Each number is 128 + 24 x the weight over its row's rms, rounded and kept within 0 to 255. Layers, rows and columns count from 0. The size above them is the row's rms in percent of the matrix's.

# layer 5 MLP down (transposed), 512x128, rms 0.338, rows 456-482, columns 0-127
size [ 97 102 100  94 104 110  97 107 104  97 104 100 104  94 106  96 102  99  94  94  94 102  94  95  99  91  94]
[[147 131 169 154 128 103  75 102 147 137 124 149  74  78 131 112 152 107 116 140 128 121 111  94  92 137 153 119 161 115 173 136  96 101 127 131  73 157  99 114  95  96  97 134 176 167 124 143 129 137 134 119 149 146  96 149 149 163 142 102 125  71 138 107 170 113 139 136 112 143 125 122 135 127 126 123 160 129 121 134 109 122 111 112 136 127 146 135 103 187 137 132 132 143 111  73 148 152 167 162 129 120 139 151 178 129 140 141 142 109 113 136 138 132 138 134 111  97 129  91 158 138 159 111 112  83 123  96]
 [156 156  70 116 149 135 121 152  94 104 128 161 148 118 116 130 140 116 127 141  80 137 110 101 120 148 125 154 167  96 107 122 143 126 208 108 100 136 122 148 195 128 122 117 122 145 143 127  68 130 142 139 142 105 148 123 127 163  77 122 135 103 130 126 135 136  89 139  86  93 147 124 108 122 114 128 143 118 114 118  96 131 118 128 120 156 128 129 109 162 122 135 153 137 132 186 142 130 132 132 127 134 181 127 142 115  86 132 135 137 131 132 122 148 113 171 190 141 156 135 146  93 107 167  83 137 131 155]
 [149 143 145 117 142 127 146 145 114 157 114 105 134 126 160 110 157 120 181 101 111 159 169 120 121 149 140 109 168 111  92 129 142 136 118 124 120 175 160 106 115 115 110 153 122 107 130 136 125 133 164 159 140  99 130 113  71  86 140 137 134 115 120 149 122  90 126 127 149 158 115 146 119 141 190 133 157 130 144 148 135 146 127 133 143 119 119 111 172 134  91  70 139 165 117 104 132 103 114 189 135 136 119 164 149 121 102 130 131 142  87  90 149 174 152  84 112 133 127 101 119 165 176 117  91 143 124 156]
 [106 152 118 140 174 115 125 108 108 171 178 119 124 149 198 111 180 166 124 140  88 154 125 149 123 119 162 155  85 133 120 124 158 141 159 161  78 135 119 122 125 127 110 162 112 122 128 131 123 152 179 108 118 137 125 123 120 162  89 140 121 115 153 127 151 118 154 162 186 149 138 105 168 170 118 109 135 120 148 122 156 135 127 143  91 138 104 184 100 131 124 146 118 137 130 132 141 129 122 108 147 137 131 128 136 129 154 104 121  83 141 146 107 132 123 121 150 123 120 128  84 140 120 167 130 150 169 177]
 [107 120 134 137 120 107 160 102 106 111 123 159 111 174 156 173 144 171 127  90 104 144 108 118  65 124 137 118 145 142 144 132 143 113 151 168 111  81 110  89 127 153 107 161 144 140 137 146 134 116 148 162 124 113 141 145 110 123 107 121 127 152 138 109  72 134 114 130 140 121  97 142  99 141 136 108 146  96 134  89 121 142 121 136 139  73  66 161 115 114 135  88 104  98 126 132 157 144 129  85 125 113 164 112 163 142 129 164 143 147 104 121 137 100 128 132 131 149 107 144 102  45 133 145 121 139 119 119]
 [156 154 102 124 104 159 112 135 115 140 137 102 177 127  93  77 107 116 136 163  67 160 169 120 134 126 108 173 139 133 123 152 168 113 156 124 148 116 111 115 156 144 120 145 138 141 150  75 143 120 133 162 111 126 110 114 128 125  94 114 125 160 109 145  85  64 129 147 125 166 117 121 104 174 152 142 131 147 164 144 120  92  88 119 145  97 133 106 159 138 110 128 144 151  82 113 129  90 120 123 134 108 163 117 128 116 146 155 128 147 140  97 169 175 117 121 130 116 157 149 120 115 112 106 104 146 148 156]
 [184 146 132 138 128 134  90 119 149  96 101  98  82 147  78 134  95 132 134  92 123  77 127 145 119 173 119 136 152 131 121 114 122 139 115 147 111 129 120  87  96 116 140  91 152 127  78 126 110 137 135 144 133 120 142 111  96 118 131 137 150 198 128 139 105  92 135 148 144 150 138  88 116 109 130 121 134 125 145 146 128  76 125 138  95 162 121 132 110 146 129 150 120 135 136 117 126 146 136 141 174 125 110 193 168 113 142 200 109 162 112 158 151 119 121  99 132 128 148 148 135 127 147 121 118 119  89 168]
 [105 131 155 156  97 101 152 107 142  91 121 122 138 158 132 108 120 140 128 138 125 143 180 108 132 162 140 106 134 118 143 127 135 129 145 116 163 150 161 122 125 114  92  92 156 109  75 113 102 127 116 144  82 137  86 158 138 136 132 176 125  95 125 113 161 133 196 118 104 148 113 137 142 109 170 112 128 119 122 153 167 145 156 150 126 102  94 110 101 143 154 151 145  91 105  86 107 156 139 100 118 167  97  82 162 160 129 135 156 120 119 130 150 131 155 116 165 144 135 108 176 130 149 146 135 161 152 130]
 [176 109 136 122  80 124 142 142 126 140 130 104 126 160 128 160 153  99  95  92 117 150 142 129 131 177 124  92 115 141 127 106 154 130 121 183 120 146 132 134 106 165 126 106 131 128  64 150 104 131 119 160 119 122 135 133 128 112 149 148 145 177 141 123 167 102 159 153 101 139 112 140 153 106 151 121 155 121 117 161 127 123 110 140 123 139 191  92 148 113  96 122 119  96 132  94 126 178 137 132 143 120 118  83 168 138 129 148 146 112  83 118 111 121  84 148 139 123 142 140 149 143 116 118 196 106 118  89]
 [128 119 116 144 143 137 134 104 133 109  94 110 133  83 136 155 140 135 148 127  90 155 136 109 165 119 104  96 149 104 167 117  98 113 106 109 118 135 153 124 123 147 117 181 139 109 117 137  84 147 111  91 122  94 118 131 111 185 153 192 149 120 124 149 164 130 132 111 106  98  95 178 173 102 125 146 117 157 164 132 141 156 164 145 115 114 149 159 129 158 126 153 135 159 146 146 114 169 144 153 136 109 117 122 166 143 116 153  94 164 120 149 120 180 115  95 128 148 122 123 102 129 125 137 151  73 140 108]
 [ 97 173 127 111 141 121 102  98 114 114 157  79  97 108 129 163 128 164 106 145 102 107 142 129 144 173 141 155 139 137 165 165 102 163 125 159 128 116 117 123 148 100 130 126 105 108 121 123 145 160 138 134 147 127 152  84 123 145 153 138 132  82 110  97  96 122 149 106 124 162 166 106 187 104 135 136  88 134 120 145 120 130 141  83 106 115 147 143  91 148 112 134 110 118 145 133 180  97 105 128 102 145 133 106 115 104 154 141 135  85 176 155  88 162 118 141 117 154 109 156 131 106  92 161 135 138  99 109]
 [152 132 112 135 179 134 109 154 107 172 123 163 100 116 107  96 104 134 166 151 124 101 147 153 101 155 176 129 155 131 116 113 140 128 141  71 137 119 132 126 154 140 114 149 157 148 156 110 110 135 122 126 105 165 119 121 101  91 121 131 143 114  84 112 164 145 155  74 111 139 149  94 112 126 124 163 125 130 136 147 154 156 104  87  97 105  62 148 133 113 109 124 195 121 122 142 104  87  64 125 142 133 110 143 110 128 139 137 118 103 125 140 141 143 160 110 148 126  91 110 143 106 114 152 117 126 105 131]
 [174 117 110 114 108 117 123 114 149 118 109 115 132 113 147 142 133 109  81 157  89 118 134 114 168  97  86 138 129 191 122 150 102 141 161 152 135 127 131  94 121 121 132 146  93 131 198 127 129 142 131  92 132 140 121 146  99 128 118 146  92 151 130 162 143 122 124 123 156 133 151 136 148 112 175 113 133 126 155  99  81  99 129 104  84  97 100  68 110 123 154  83 110 137 128 121 123 103 132  95 178 123  75 127 139 104  98 146 111  98 111 118 129 136 111 115 154 138 154 137 157 117 111 106 127 144  93 158]
 [ 73 129 125 102 126 179 140 128  99 138 109 145 133 109  98 119 101 175  88 150 116 125 143  82 150 101 119 109 126 181 166  99 114  98 140 133 153 143 137 131 116 136 170 115 142  96 108 149 140 111 108 153  87 183 127 133 110 147 124 125 115  70 153 111 182 100 165 159  91 150  81 100 135 137 121 127 124 114 171 116 125 133  77 110 131 142 130 108 129 118 140 140 107 141 151 131  78 141 144 114 118 132 184 125 124  97 165 117 119 147 147 127 114 123 146 156 103 133  96 118 121 138 120 129 150 146 127 137]
 [150 129 136 113 112 142 139  82 171 153 130 157 156 151 120 160 111 124 101 163 111 104 194 115 148  82 110  95 136 143 123 130 136 116 138 159 142 115 146 115 114 121  97 140 100 141 210  97 121 121 172 106 109 131 142 115  99 147 104 124 122 128 123 119 133 110 109 107 178 126 131 148 133 137 125 127 125 115 151 100 122 151 140 144 131 116 125 149 165 155  94 128 134 138 123 176 109 113 119 122 140 151 122 118 120  95 151 113  99 134 105 109 123 130 111 166 149  90 201 113 116 164 157  85 133 108 136 186]
 [136 112 119 120 108 147 131 100 134 114 152 142 121 146 112 129 113  97 149 109 145 131 118 144  76 173 100 114 130 181  93 147 111 152 117 112 141 154 143 122 151 141 158 102 112 145 166 111 129 148 113 123 184 114 129 134 122 132 112 158 162 149 121  99  77  82  95 151 105 115  87 117 160 140 134 115 123 132 101 108 149 168 120  98 116 113 142 159 123 109 109 131 180  97  91 103 129 128 144 156 123 113  82 142  84 159 104 144 108 149 130 151 141 134 106  70 134 149  85  95 151 122 119 120 177  99 121 107]
 [ 97 102 149 120 171 164 107  94 101 106 154 125 127 158 114 143 101 132 111 162 113 149 182 124  96 152 134 131 135 111 152 152  73 126 123 157 142 132 127 141 111 108 176 109 143 124 135 126 159 163 127 155 119 131 188 140 101 122 151 105 118 107 162 125 108 157 116 110 133 143 141 143 123 164 164  96 165 134 108  96 130 111 132 102 138 121 113 161 162 132 126 122 134 150 123 120 112 130 182 117 127 124 147  98 109 128 109 118 131 161 135 105  48 129 183 123 157 167 122 124 146 140 127  77 149 112 145 147]
 [136 114 158 110 129 105 134 154 110 129 174 118 147 101 142 132 148 125 167 162 150 129 170 139 107 142 124 119 169 162 105 126 162 113 100 114 142 119 123 122 130 171  92 137 123 101  87 115 104 178 159 139 103  99 124 131 124 130 159 137  98 140 121 134 131 133 165 137 133 126 127 104 100 137 128  99 143 151 143 141 143  80 148  93 102 125 153 140 168 135  95 111 166 150 121 112 178 120 129 156 123  75 115  94 177 123 130  79 120 110 119 149 154 165 125 135 110  87 141 126 168  78 129 113 123 152 179 110]
 [136 109 121 145 128  95 161 107 123 121 125 164 124 124 128 128 150 122 117 198  58 155 160  73 128 146 130 125 131 181 136 133 115 149  75 119 142 118 125 115 145 139 154 127 127 138 128 136 133 139 129 150 134 121 150 128 157 148 140 157 178 139 149 119 129 139 119 160 136 187 112 117 115 121 147 156 118 173 109 110 138 185 141  84 130 140 114 122 142 114 140 113 104  98 104  99 111 162 120 148 103 132 126 108 129  76 143 121 133  94  98  93 104 147 113  86 119  74  89 134 142 121 117 101 137 139 123 172]
 [151 147  90  88  82 114 130 110  81  93 100  99  90 119 119 153 133 182  84 167 173  92 103 133 122 152 130 135 137 148 167 107 148 131  76 127 146 104 118 143 137 155 147 111 125 122 112 155 112 122 138 184 108 112 142 147 135 136 110 110 127 115 136 103  92 129  89 121  97  76 163 140 144 107 102 122 158 134  95 104 171 139 144 104 121 142 146 100 133 145 109 108  90 154 142 142 160 129 146 128 114 149 151  87 145 149 154 125 105 140 131 146 141 166 130 117 103 107 109 129 131 145 122 167 152 154 147 142]
 [135 135 100  90 141 112 146 115 166 129 125 109 169 136 124  91 120 150 107 122 172 103  72 137 112 121  93 138 115 147 151 119 144 147  88 151 153 108  73 124  99 119  99 111 111 150 132 157 121 174 134 120 109  96  82 100 121 144 135 110  94 126 125 137 137 134 126 144 170 106 141 134 103 116 165 128 136 124 181 137 160 109 117  81 110 111 124 146 149 111 156 122 113 144 114 142 108 115  86 141 118 122 106 124 152 142 141 153 157 109 108 154 104  83  76  89 126  82 101 152 109 147  83 110 158 124 146 103]
 [132 116 193 114  89 107 112  82 120 121 165 143 146 109 119 150 109 137 135  98 137 125 171 170  98 147 101 127 129 101 156  95 138 110 141 117 141 136 138  95 121 175 146 126 124 105 136 164  91 165 113 131 112 129  98 148 148 114  97  65 131 112 136 129 139 132 147 153  68 123  78 110 139 141 152 152 117 116  68 124  83 142 129 109 122  94 158 153 134 166 105 150 113 166 133 110 135 172 147 117 142 143 133 132 128 146 122 123 143 156 141 109 154 135 152 116 113 162  82 148 118 129 153 125 140 151 111 106]
 [110 123 128  91 149 107 134 126 144 115 141 114 165  93 126 159 113 128  89 176 134 102 106 130 135 154 160  77 136  71 150  92 124  89 103 121 128 122 166 135  76 146 149 128 152 134 100 143 160 110 119 103 120 147 155 138 128 124 153 116 118 150 138 143 136 124 136  98 146 135 158 136 131 157 120  99  74 101 131 124 134 144 160 112 128 126 130 105 160 132 118 171 111  83 126 102 122 108 136 170 113 155  89 132 144 124 185 133 184 122 136 138 156  88  71 144 120 130 120 106 127 109 158 147 174 123 103 128]
 [153  85  83 116 106 125 137 105 151 163 136 115 135 134 165 152 141 103 160 141  88 107 182 138 111 144 132 101 116 154 141 160  98 112 150 123 172 110 150 101  88 105 130 106 115 152 157  89 137 177 146 110  86 139  95 138 123  98 103 122 149 135 119 126 129 146 149 138 159  99  93 136 161 115 107 129 161 129  94 153  95 119  67 106 115 117  97 121 126 107 125  74 158 151 129 102 128 144 129 130 150 157 177 178 121 106 160 149 120 120 123 129  98 121 148 126 144 126 137 107 134 145 124 112 116 103  89 120]
 [ 56 134 122 120 119 135  84 132 150 166  99 119 136 165 109 163 113 141 107 157 157 128 103 169 122 126 135 153 131 139 116 157 142 128 135 149 129 136 149 136 134 133 162 162  79 105 131 135  79 145 188 165 144 120 124 129 147 147 116 123  89 139  80 155 136 132 133 114 135 175 156 161 126  95 158  97 131 109 137 149 111 115  99 134 120  95 162 144 128 169 122 142 144  77 125 115 124  96 185 155 143 147 126 136 125 155 138 121 158 109 149  70 189 141 136 134 130 134 123 134 124 143 138 113 120 137 136 138]
 [160 110 134 147 141 120 127  95 116 120 166 164 109 122 145 116 155 127 127  83 113 154 143  84 110 108 117 145 165 169 172 174 101 132 110 173 109  80 129 131 130  98 109 163 131 126 180  67 108 118 138 136 141 117 108  94 108 118 155 140 169 144 135 140 112 155 137  87 152 147 136 148 125 134 143 129 105 125 132 105 123 136 115  97 122  92 121 117 142 154 107  84  97 126  66 169 141 110 137 132 125 120 133 157  96 122 100 135 149  92  98 108 103 124 108 103 150 134 128  91  87 133 111 144 112 117 148 161]
 [154 120 133 101 148 123 128  95  95 157 116 119 116 119 143 132 142 105 144 103 155 145 127  98 136 131 100 104 131 144 127  99 123 148 106 119  97 117  95 127 139 122 125 142 157 152 154 146 126  80 114 156 148 137 115 106 133 174  65 199 122  97 102 126 130 133  81  91 139  84 128 140 123  44 116 120 133 144 129 136 147 161 126 130 138 161 152 128 132 127 136 142 150 161 120 151 143 145 125  78 163 127  87 124  97 141 173 154 107 142 136 121 133 133 130 134 112 153 131  92  63 151 105 134  91 136 121 135]]
# layer 5 MLP up, 512x128, rms 0.239, rows 457-483, columns 0-127
size [ 98  94  96  98 105 105 103 103  93 101 109 105  98  98 101 105  98 100  94  93 108  93 102 100  91  92 108]
[[150 161 143 158  98 163 153 140 109 123 112 124 165  94 145 133 154 104 131 136  98 113 126 137 147 130 126 119 135 119 108 130 105 153 158 138 150 111  98 130 137 141 140 115 141 144 103 148  90 138 105 118 119 112 110 109 149 139 143 132 149 162 124 146 150 112 125 143 146 125 149  59 108 105 154 133 138 125  99 133 169 168 166  90 117 139 154 168  92 131 122 117 102 162 119 171  98 101 125 164  85 152 137 126 127 126 118 163 172 138 163 133  92 151 110 186 134 112 147 143 163 185 138 161 110 102 182 143]
 [139 128 140 131 125 132 131 151 135 128 115 105 151 141 105 152 149 122  90 137 166 124 111 112 122 173 118 104 110 146 158  95 119 119 139 141 128  99 126 107 148 109 161 125 126 163  82 146 114 136 121 157 102 167  80  80 159 158 165 102 160 124 148 167 135 151 103 158 148 126 164 101 142 111  73 129  84 116 147 116  99 116 118 110 130 119 120 133 144 140 112 152 163 121 136 159 124 153 144  78 131  79 126 104 143 117 174 108 159  83 125 109  81 116 160 135 146 147 131 147  99 170 119 141  90 131 114  88]
 [133 119  95 115 137  78 120 122 155 103  99  99 132 131  97 108 114 128 109 103 135 138 128  98 136 178 144 161 129 156 120 112 115 119 149 112 173  85 110 158 134 126 150 139 121 148 147 118 129 130  96 153 157 138 126 136  90 142 149 157 157 117 102 107 154  98  92 171 113 131 145  86 121 108 122 151 122 113 168 133 117 120 110 180 174 121 132 114 148 102  78  80 150 156 106 120  97 126 176 114  87 112 155 136 152 103 125 149  98 127 127  99 139 103 103 182 132 121 105 135 133 114 151  82 124  84 133 142]
 [ 95 105 112 133 115 151 122 142 125 133 118 120 141 140 209 137 124 161 143  87  91 112 133 148  79 142 131  59 151 123 134 147 135 120 140 142 100 134 133 110 109 147 115 118 112 122  96 144 139 119 150 146 132 132 141 138 132 110 135 143  95 112 121 137  79 107 173 103 141 144 114 134 136 146 107 122 142 110 106 111 138 129 147 147 151 100 121 148  71 135 144 122 154  96 156 117 154 102 129  83 104 180 127  76 133 151 119 193 108 141  96 151 117 120 110 131 111 163 100 171 161 112 116 167 159 139 122 105]
 [114  99 134 130 160 136 143 169 133 145 147 144 100 161 136 143 166 108  87  93  86  91 130 114  96  97 104 112 153 173 147 123 124 109 168 127 143 116 109 138 151 117 148 137 132 115 142 130 107 104 132 124 150 116 127 109 155 133 150  98 130  76 165 106 120 123 123 112 144  81 123  58 108  88 147 147 109 168 153 139  94 132 119 122 100 143 116 143  80 111 120 150 103 121 164  72 170 119 129 153 120 134  82 155 115 117 137 127  95 101 130 108 163 101  89 127 101 164 124  97 113 140 113 121 120 130 134 133]
 [155 129 108 133  99 129 106 135 148 111 110  95  89 143 108 161 111 122 132 130 126  96 124 153 127 154 100 110 131  89 137 114 131 170 130 124 118 169 119 131 108 113 102 118 117 106  89 161 139 105 130 151 152 134  93 114  95 123 157 101 127 159  79 102 140  89 179 122 166 139 141 100 118 109 134  75 183 111 119 130 122 104 125 184 100 129 102 137  83 108 102 137 124 192 132  97 145 115 135 165 111 118 133 169 163 120 156 163 115 174 112 154 101 126  93 119 150 124 126 147 121 117 143  93 132 110 120 125]
 [129 144 120 167 147 110 176 138  86 115 136 140 121 117 157 117 119 136 144 141 124 131 148 113 130 163 131 104 141 100 145 128 143 110 149 137 130 132 121 103 139 106 116  89 185 116 103 119 102 118 128 153  56 130 118 149 147 159 163 129 145  81 115 113 174 123 180 152 122 149 136 128 117  87 139 123 179 103 133 109 154 142 158 140 123 127 129  93  72 139 141 159 170  86 157 116 121 146 136 152 107 130 102 109 177 125 152 105 153 114 131 149 154 140 130 136 118 145 144  75 160 139 119 145 164 158 164 141]
 [127 125  82 183 149 135 108 103 114 108 111 135 142  83  90 104 155 119 146 138 133 108 118 110 124  70 133 160 122 130 122 166 126 139 118 114 123 120 123 141 178  94 132 160 144 126 140  94 102 165 100  91 173 135 119  99 123 129 108 113 130  78 115 181 102 142  91 129 155 101 144 135 140 131 121 135  85 141 168  86 131 117 138 129 140 118 135 179 104 141 156  95 127 152 128 150 125  73 145 146  94 121 139 168 118 122 149 128 108 136 142 109 135 139 140 106  95 163 118 128 124 109 170  90  96 154 128 110]
 [125 122 157 116 110 114  96  86 145 129 129 156 168 189 141 139 118 162 114 149 155 127  72 104 141 152  96 202 105 147  73 126 138 145 110 132 167 128 123 123 150 107 131 143 127 133 129 142 162 115 161 148 145 126 142 136 147 120 110  85 119 162 119 126 129 106 107 129 162 155 141 110 114 119 144 141 123 106 119  97  96 157  89 117 134 112 121  82 141 115 120 146 163  97 105 123 104 140 115  74 134  94 121 100 141  73 136 130 134 104 143 115 147 103 128  87 123 126 124 154 118 126 167  82 139 155 162 122]
 [131  74 102  93 169 144 158 122 131 139 121 125 136 134  81 109 122 134 122  96 130 120 161 147 155  96 134 136 103 165 132  72 133  96 106 126 109 124 146 110 146 204 104 115 176 146 131 145 133 151 111 124 106 146 154 137 144 106 127 134 159 158 105 129 111 150 102 162 133 146 127 118  77 137 149 143 122 160  83 134 122 102 148 133 131 147 143  93 150 111 142 115 126 142 128 128 110 120 137  97 131  93 122 157 115 156 156 106 167 158 106  95 106  77  97 143 128 127 157 143 154 166 150 142 124  78  93 117]
 [123  98  88 113 153 138 123 117  98 182 127 193  86 127 110 147  96 111 117  98 140 147 137 146 169  86 108  99 147 124 117 140 114 125 130 137 135 109 135 137 127 125 138  91 139 143 121  81 128 149 138 143 123 115 137 129 135  92 149 158 175  86 105 135 102 129 119 102 167 101 135 181  94 167 105  84 154 115 130 120 136 152  96 131 135 105 116 105 114  86 125 126 175 140 104 118 145 131  92 122 116 126 129 140  69 157 155 169 125 151 137 131 137 112 145 124 147 138 149 128 131 108 109  91 138 148  74 158]
 [149 148  78 131 127 106 150 140 162 139 101 151 117 103 156 115 148 117 132 102 106  79 134 100 172 118 111 105  88 149 104 111 112 161  92 113 106 141 131 111 140  96 100 127 134 133 170 175 104 136 131 148 107 123 146 123 114 109 128 130 119 130 118 164 145 111 112 137  77 104 129 166 137  93 137 132 161 146 157 113  95 121 146 105  67 161 151 112  96  98 116 142 120 127 134 138 138 112 175 114 138 145  98 127  95  93 136 140 146 101 124 119 150  88  90 153  99 171 142 163 118 115 117  99 160 112  84 151]
 [109 144 144 102 136 126 145 144 121  88 158 149 120 126 162 137  81 124  87  86  93 123 171 110 107 104 151 110 144 133 113  72 112 114 144 152 132 154 138 130 124 148 137  78 122 117 116 131 170 113 126 154 134 194  83 145 180 112 152 126 141  80 147  96 169  92 164 104  91 141  92 104 142 145 133 102 108 144 152 120 146 131 103 147 130 139 124 132 145 106 131 141 163 153 120 121  96 134 117 120 120 110 141 125  85  77 127 129 143 139 134 164  95 111 142 167 110 126  83 139 133 141 144 132 128 132 155 102]
 [169  99 111 164 141 164 130 133 132 111 130 152 133 152 165 129 115 157 113 124 103 155 131 152 166 150 142 165 122 115 105 128 137 125 117 101 114  96 142 130 148 148 143 145 129 119 147 103 130 103 128 162 144 135 140 149 151 120 108  70 119 100  96 156 160 101  89 137  79 105 135  74  95 107 104 190 156  92 164 125  90  66 150  75 134 134 156 112  96 118 147 136 100 150 149 124 128 139 154 127 153 127 111 132 111 167 139 120 173 136 127 157 131 109  80 112 105 135 110 103 145 117 128 134 140 113 129 124]
 [131 154  90 120 144  93 129 130 157 157 147 119 162 128 143 146 143 138  76  94  92 109 171 101 134  97 110 153 149 105 141 113 123 163  98 143  96 100 141 124 112 120 150 149 164 143 116 111 111 129 157 115 102 121 121 110  98 154 149 150 124 124 135 151  86 156 148  78 103 128 113 100 133 169 144 122  90 127 119 167 166 114 150 154 160 161 117 108 153 149 122 161 143 152 120 132 133 157 136 168 130 143 100 142 160 122 142 128 173  93 160 105 162 121 123 107 145 135 169  98 140 198 139 126 114 122 119 159]
 [124 101 139 130 144 186  93 102 121 101 133 128 100 145 128 129 110  75 105 134  70 127 143  67 113 138  88 145 181  84 146 128  99 138 119 136 144 111 145 156 132 107 158 123 158 106  80 139 112 186 137 147 108 116 133 114 143 139 153 109 150 129 149 145  93 129 106 158 128 131 158 145 157 136 113 106 132 178 109 119 154 159 151 125 124 157 129 157 146 135 112  96 112  90 160 113 142 155 127 106 147 132 156 107 120 120 138 133 116 127 148 150 129 125 180 151 128 159 164 127 108 139 178 128 136  95 153 153]
 [131 137 170 129 144  89 128 129 111 135 129 144  91  87 141 138 145 102 183 126 175 134 160 133 137 142 122 165 170 156 123 116 103 151 147 146 155 137 131 143 122 145  92 143 143 126 115 125 102 147 126 147 115 114 153 106 124 113 155 136 126 110 144 150 128 101 126 129 106  95 165  85 108 179 143  99 115 145 123 146 106  98 141 104 129 107 181 121 132 141 132 111 122 156 102 135 208 120 128 131 118  69 123 120 154 135 164 125 102 115  92 141 166 188 127 102  91 122 139 128 148  88 114 100 126 142 162 105]
 [144 135  95 106 135  87 151 140 154 132 124  97 137 124 124 154 101 164 104 135 110 118 104 119 147 143 162 125 127 152 127 165 157 103 142  93 152 166 135 148 114 116 126 102 173 153 133  78 157  80 134  92  99 125  75 160 110 164 116 102 120  99 114 145 102  77 170 122  92 111 149 124 130 167 137  91 112 155 120 168 139 113 163 169 149 157 119 161 137 133 127 163 149 113 146  96  69 137 116 139 142 143 139 157 112 129 106 161 129 107 125 126 165 126 130 122 148 128 141  89 113 115 148 111 109 128 149 118]
 [168 140 106 125 118  72 140 128 143 147 139 125 134 139  92 167 112 146 101  83 126 163 103  64 161 143 118 109 124 123 168  75 116 144 131 135 128 132 124 111 148 100 139 115 111 145 157 136 116 143 159 161 193 126 104 140  84 115 106 147 147 144 172 143 131  91 135 148 147 112 106 135 149 114 115 162 156 163 112 133 116 106 142 126 134 114  94 181 166 148 114 152 116 152 146 108 161  89  87 135 139 117 114 137 136 119 150 122  92 115 114 122 138 133 112 133 108 117  80 104 135 131 149 118 169 140 148  85]
 [138 149  89 125 142 158 133 155 127 131 119 125 101  86 144 162 162  87 134  85 131 159 144 139 144 147 148 126 154 142 150 150 143 127 137 106 112 152 140 126 129 179 141 102 136  64 145 103 118 138 122 160 158  93 128 184  89 121 143 125 157 135  95 139  97 145 114 136 152 173 169 185 117 139 129 154  62 184 139 120 118 162 143 119 174 151 124 124 124 129 117 129 146 141 133 127 163 117 134 132 111 131  82 165 162 140 145  84 123 132 146 103 108 120  91 146 113 140 119 142 124 150 116 148 132 133 125 135]
 [ 85 132 127 135 104 123 154 104  69 113 139 154 113 136 134 110 102 124 123 104 125 151 192 123 126 107 150 136 103 107 152 170 135 147 106 157 128 137 148 142 147 131 176 125 160 126  93 124 112 122 131 145 130 139 116 128 123 111 132  86 128 147 129 133 160 125 153 140 114 114 106  91 123 135 153 164 135 109 121  95 105 131 136  99 152 104  81 111  98 162 126 115 158 167 108 134 144 183 170 138 130 182 170 131 140 101 117 101  81 139 167 119 173 114 140 120 148 129  96 155 120 147 101 181 152 153 104 123]
 [106 122 138 124 122 167 107 141 151 134 142  86 120 108  75 119 152 132 102 102 145 136 137 121 181 154 131 121 115 146 169  73 121 109 151 127 104 110 100  82 130 101  97 133 153 120 145 121 110 122 134 117 164  99 154 100  91 108 105  98 151 128 131  96  83 142 151 115 130 128 157 139 133 129 161 140 147 103 188 116 140 102 117 129 111 124 141 155 131 100 154  84 162 153 129 139 140 117 131 101  92 142 116 155  89 114 130 171  97 159 144 108 147 158 159 154  93 106 120  92  81 138 130 162 122 154 135 148]
 [123 117 130 122 109 143  88  86 120 133  91 110 154 137  79 142 133 135  84 134 136 125 108 114 150 138 116 137 158 107 173 117 136 142 137 125 120 116 126 119 136 110 141 125 177 144 165 147  70  83 108 126  95 162 122 117 112 135 146 130 165 115 153 100 138 105 139  94 143 156 163  93  73 156  80 126 117 104 113 133 158 151 107 160 123 122 106 107 133 156 155 134  67  96 105 121 122  82 126 103  92 120 149 114 108 151 122 121 114 140 135 106 129 150 163 104 179 138 154 159 136 117 141  78 112 149 130 122]
 [112 121 100 116 109 124 117 142 100 156  81 124  84 105 113 149  90 145 112 118 164 147  92 116 176 116 110 161 132 138 115 131 152 141 136 160 122 105 120 100 131 125 158 140 113  99 151 130  93 159 172 162 151 130 125 139 143 111 158 130 111 116  78 179 126 148 144 101 133 143  96 173 111 106 126 124 159 135 155 147 163 127  94 160 171  98 141 115 129 115 153 183 131  86 140  95 155 103 134 129 129  95 128 153 162 140 121 113 135 137 192 105 118 143 146 133 128  96 127 132 122 159 122 129 140 116 187 119]
 [ 94 117 135 146 168 111 121  79 134 140 142 159 116 130  99 164 125 162 118  80 131 128 140 109 135 114 115 158 143 175 121 119 134 164 118 125 128 122 115 146 104 116 135 135 108 166 143 135 112  79  92 167 111 147 120  98 155 145 114 121 158 127 115 122  74 138 149 118 105 118 155  99 103 168 143  89 134 140 104 120  78  78  90  98 168 154 120  79 163 135 140 104 129 160 130 133 140 114 151 153 141 118 125 162  99 151  97 155 108 140  94 102 144 113 103 116 177 125 130 120  97 137 111 147 160 155 113 150]
 [131 144 117 132 180 118  92  85 100 129 135 137 123 151 131 134 102 122 127 129 131 163 153  80 118 128  79 120 121 163 152 102 188 143 105  96 115 142  72 123 131 141 130 117 117 141 119 123 165 100 125 127 152 119 127 175 147 190 118 176 115 108 124 102 139 104 101  97 142 120 129 128 141 131  90 132 123 128 163 120 181 185 154 126 115 168 147 117 151 153 140 111 155 152 149 127 151 129 125 125 158 177 116 132  79 127 154 125 126 127 117 148 118 101 100  96  99 146 144 102  99 154 133 140 103 116 102 121]
 [155 140 160  97 134 119 137 147 138 133 112 137 111 104 124 148 138 115 156 163 146  50 130 134 143 113 185 142 103 165 182  98 137 148 159  92  79 166 122 124 106 147  97 102 125 129 133 104 152 137  93 127 123 140 129 116 112 142 138 122 131  92  78 121 136  77 144 163 134 147 127 109 135 135 148 124 193  75 117  89 143 127 138 146 136 126 154 111 156 103 106 139 112 103 145 175 148 138 140 162 119 121 129 123 118 121 118 164 110 142 125  88 134 142 100 159  92 165 162 142 118 142 131 113 116 115 115 144]]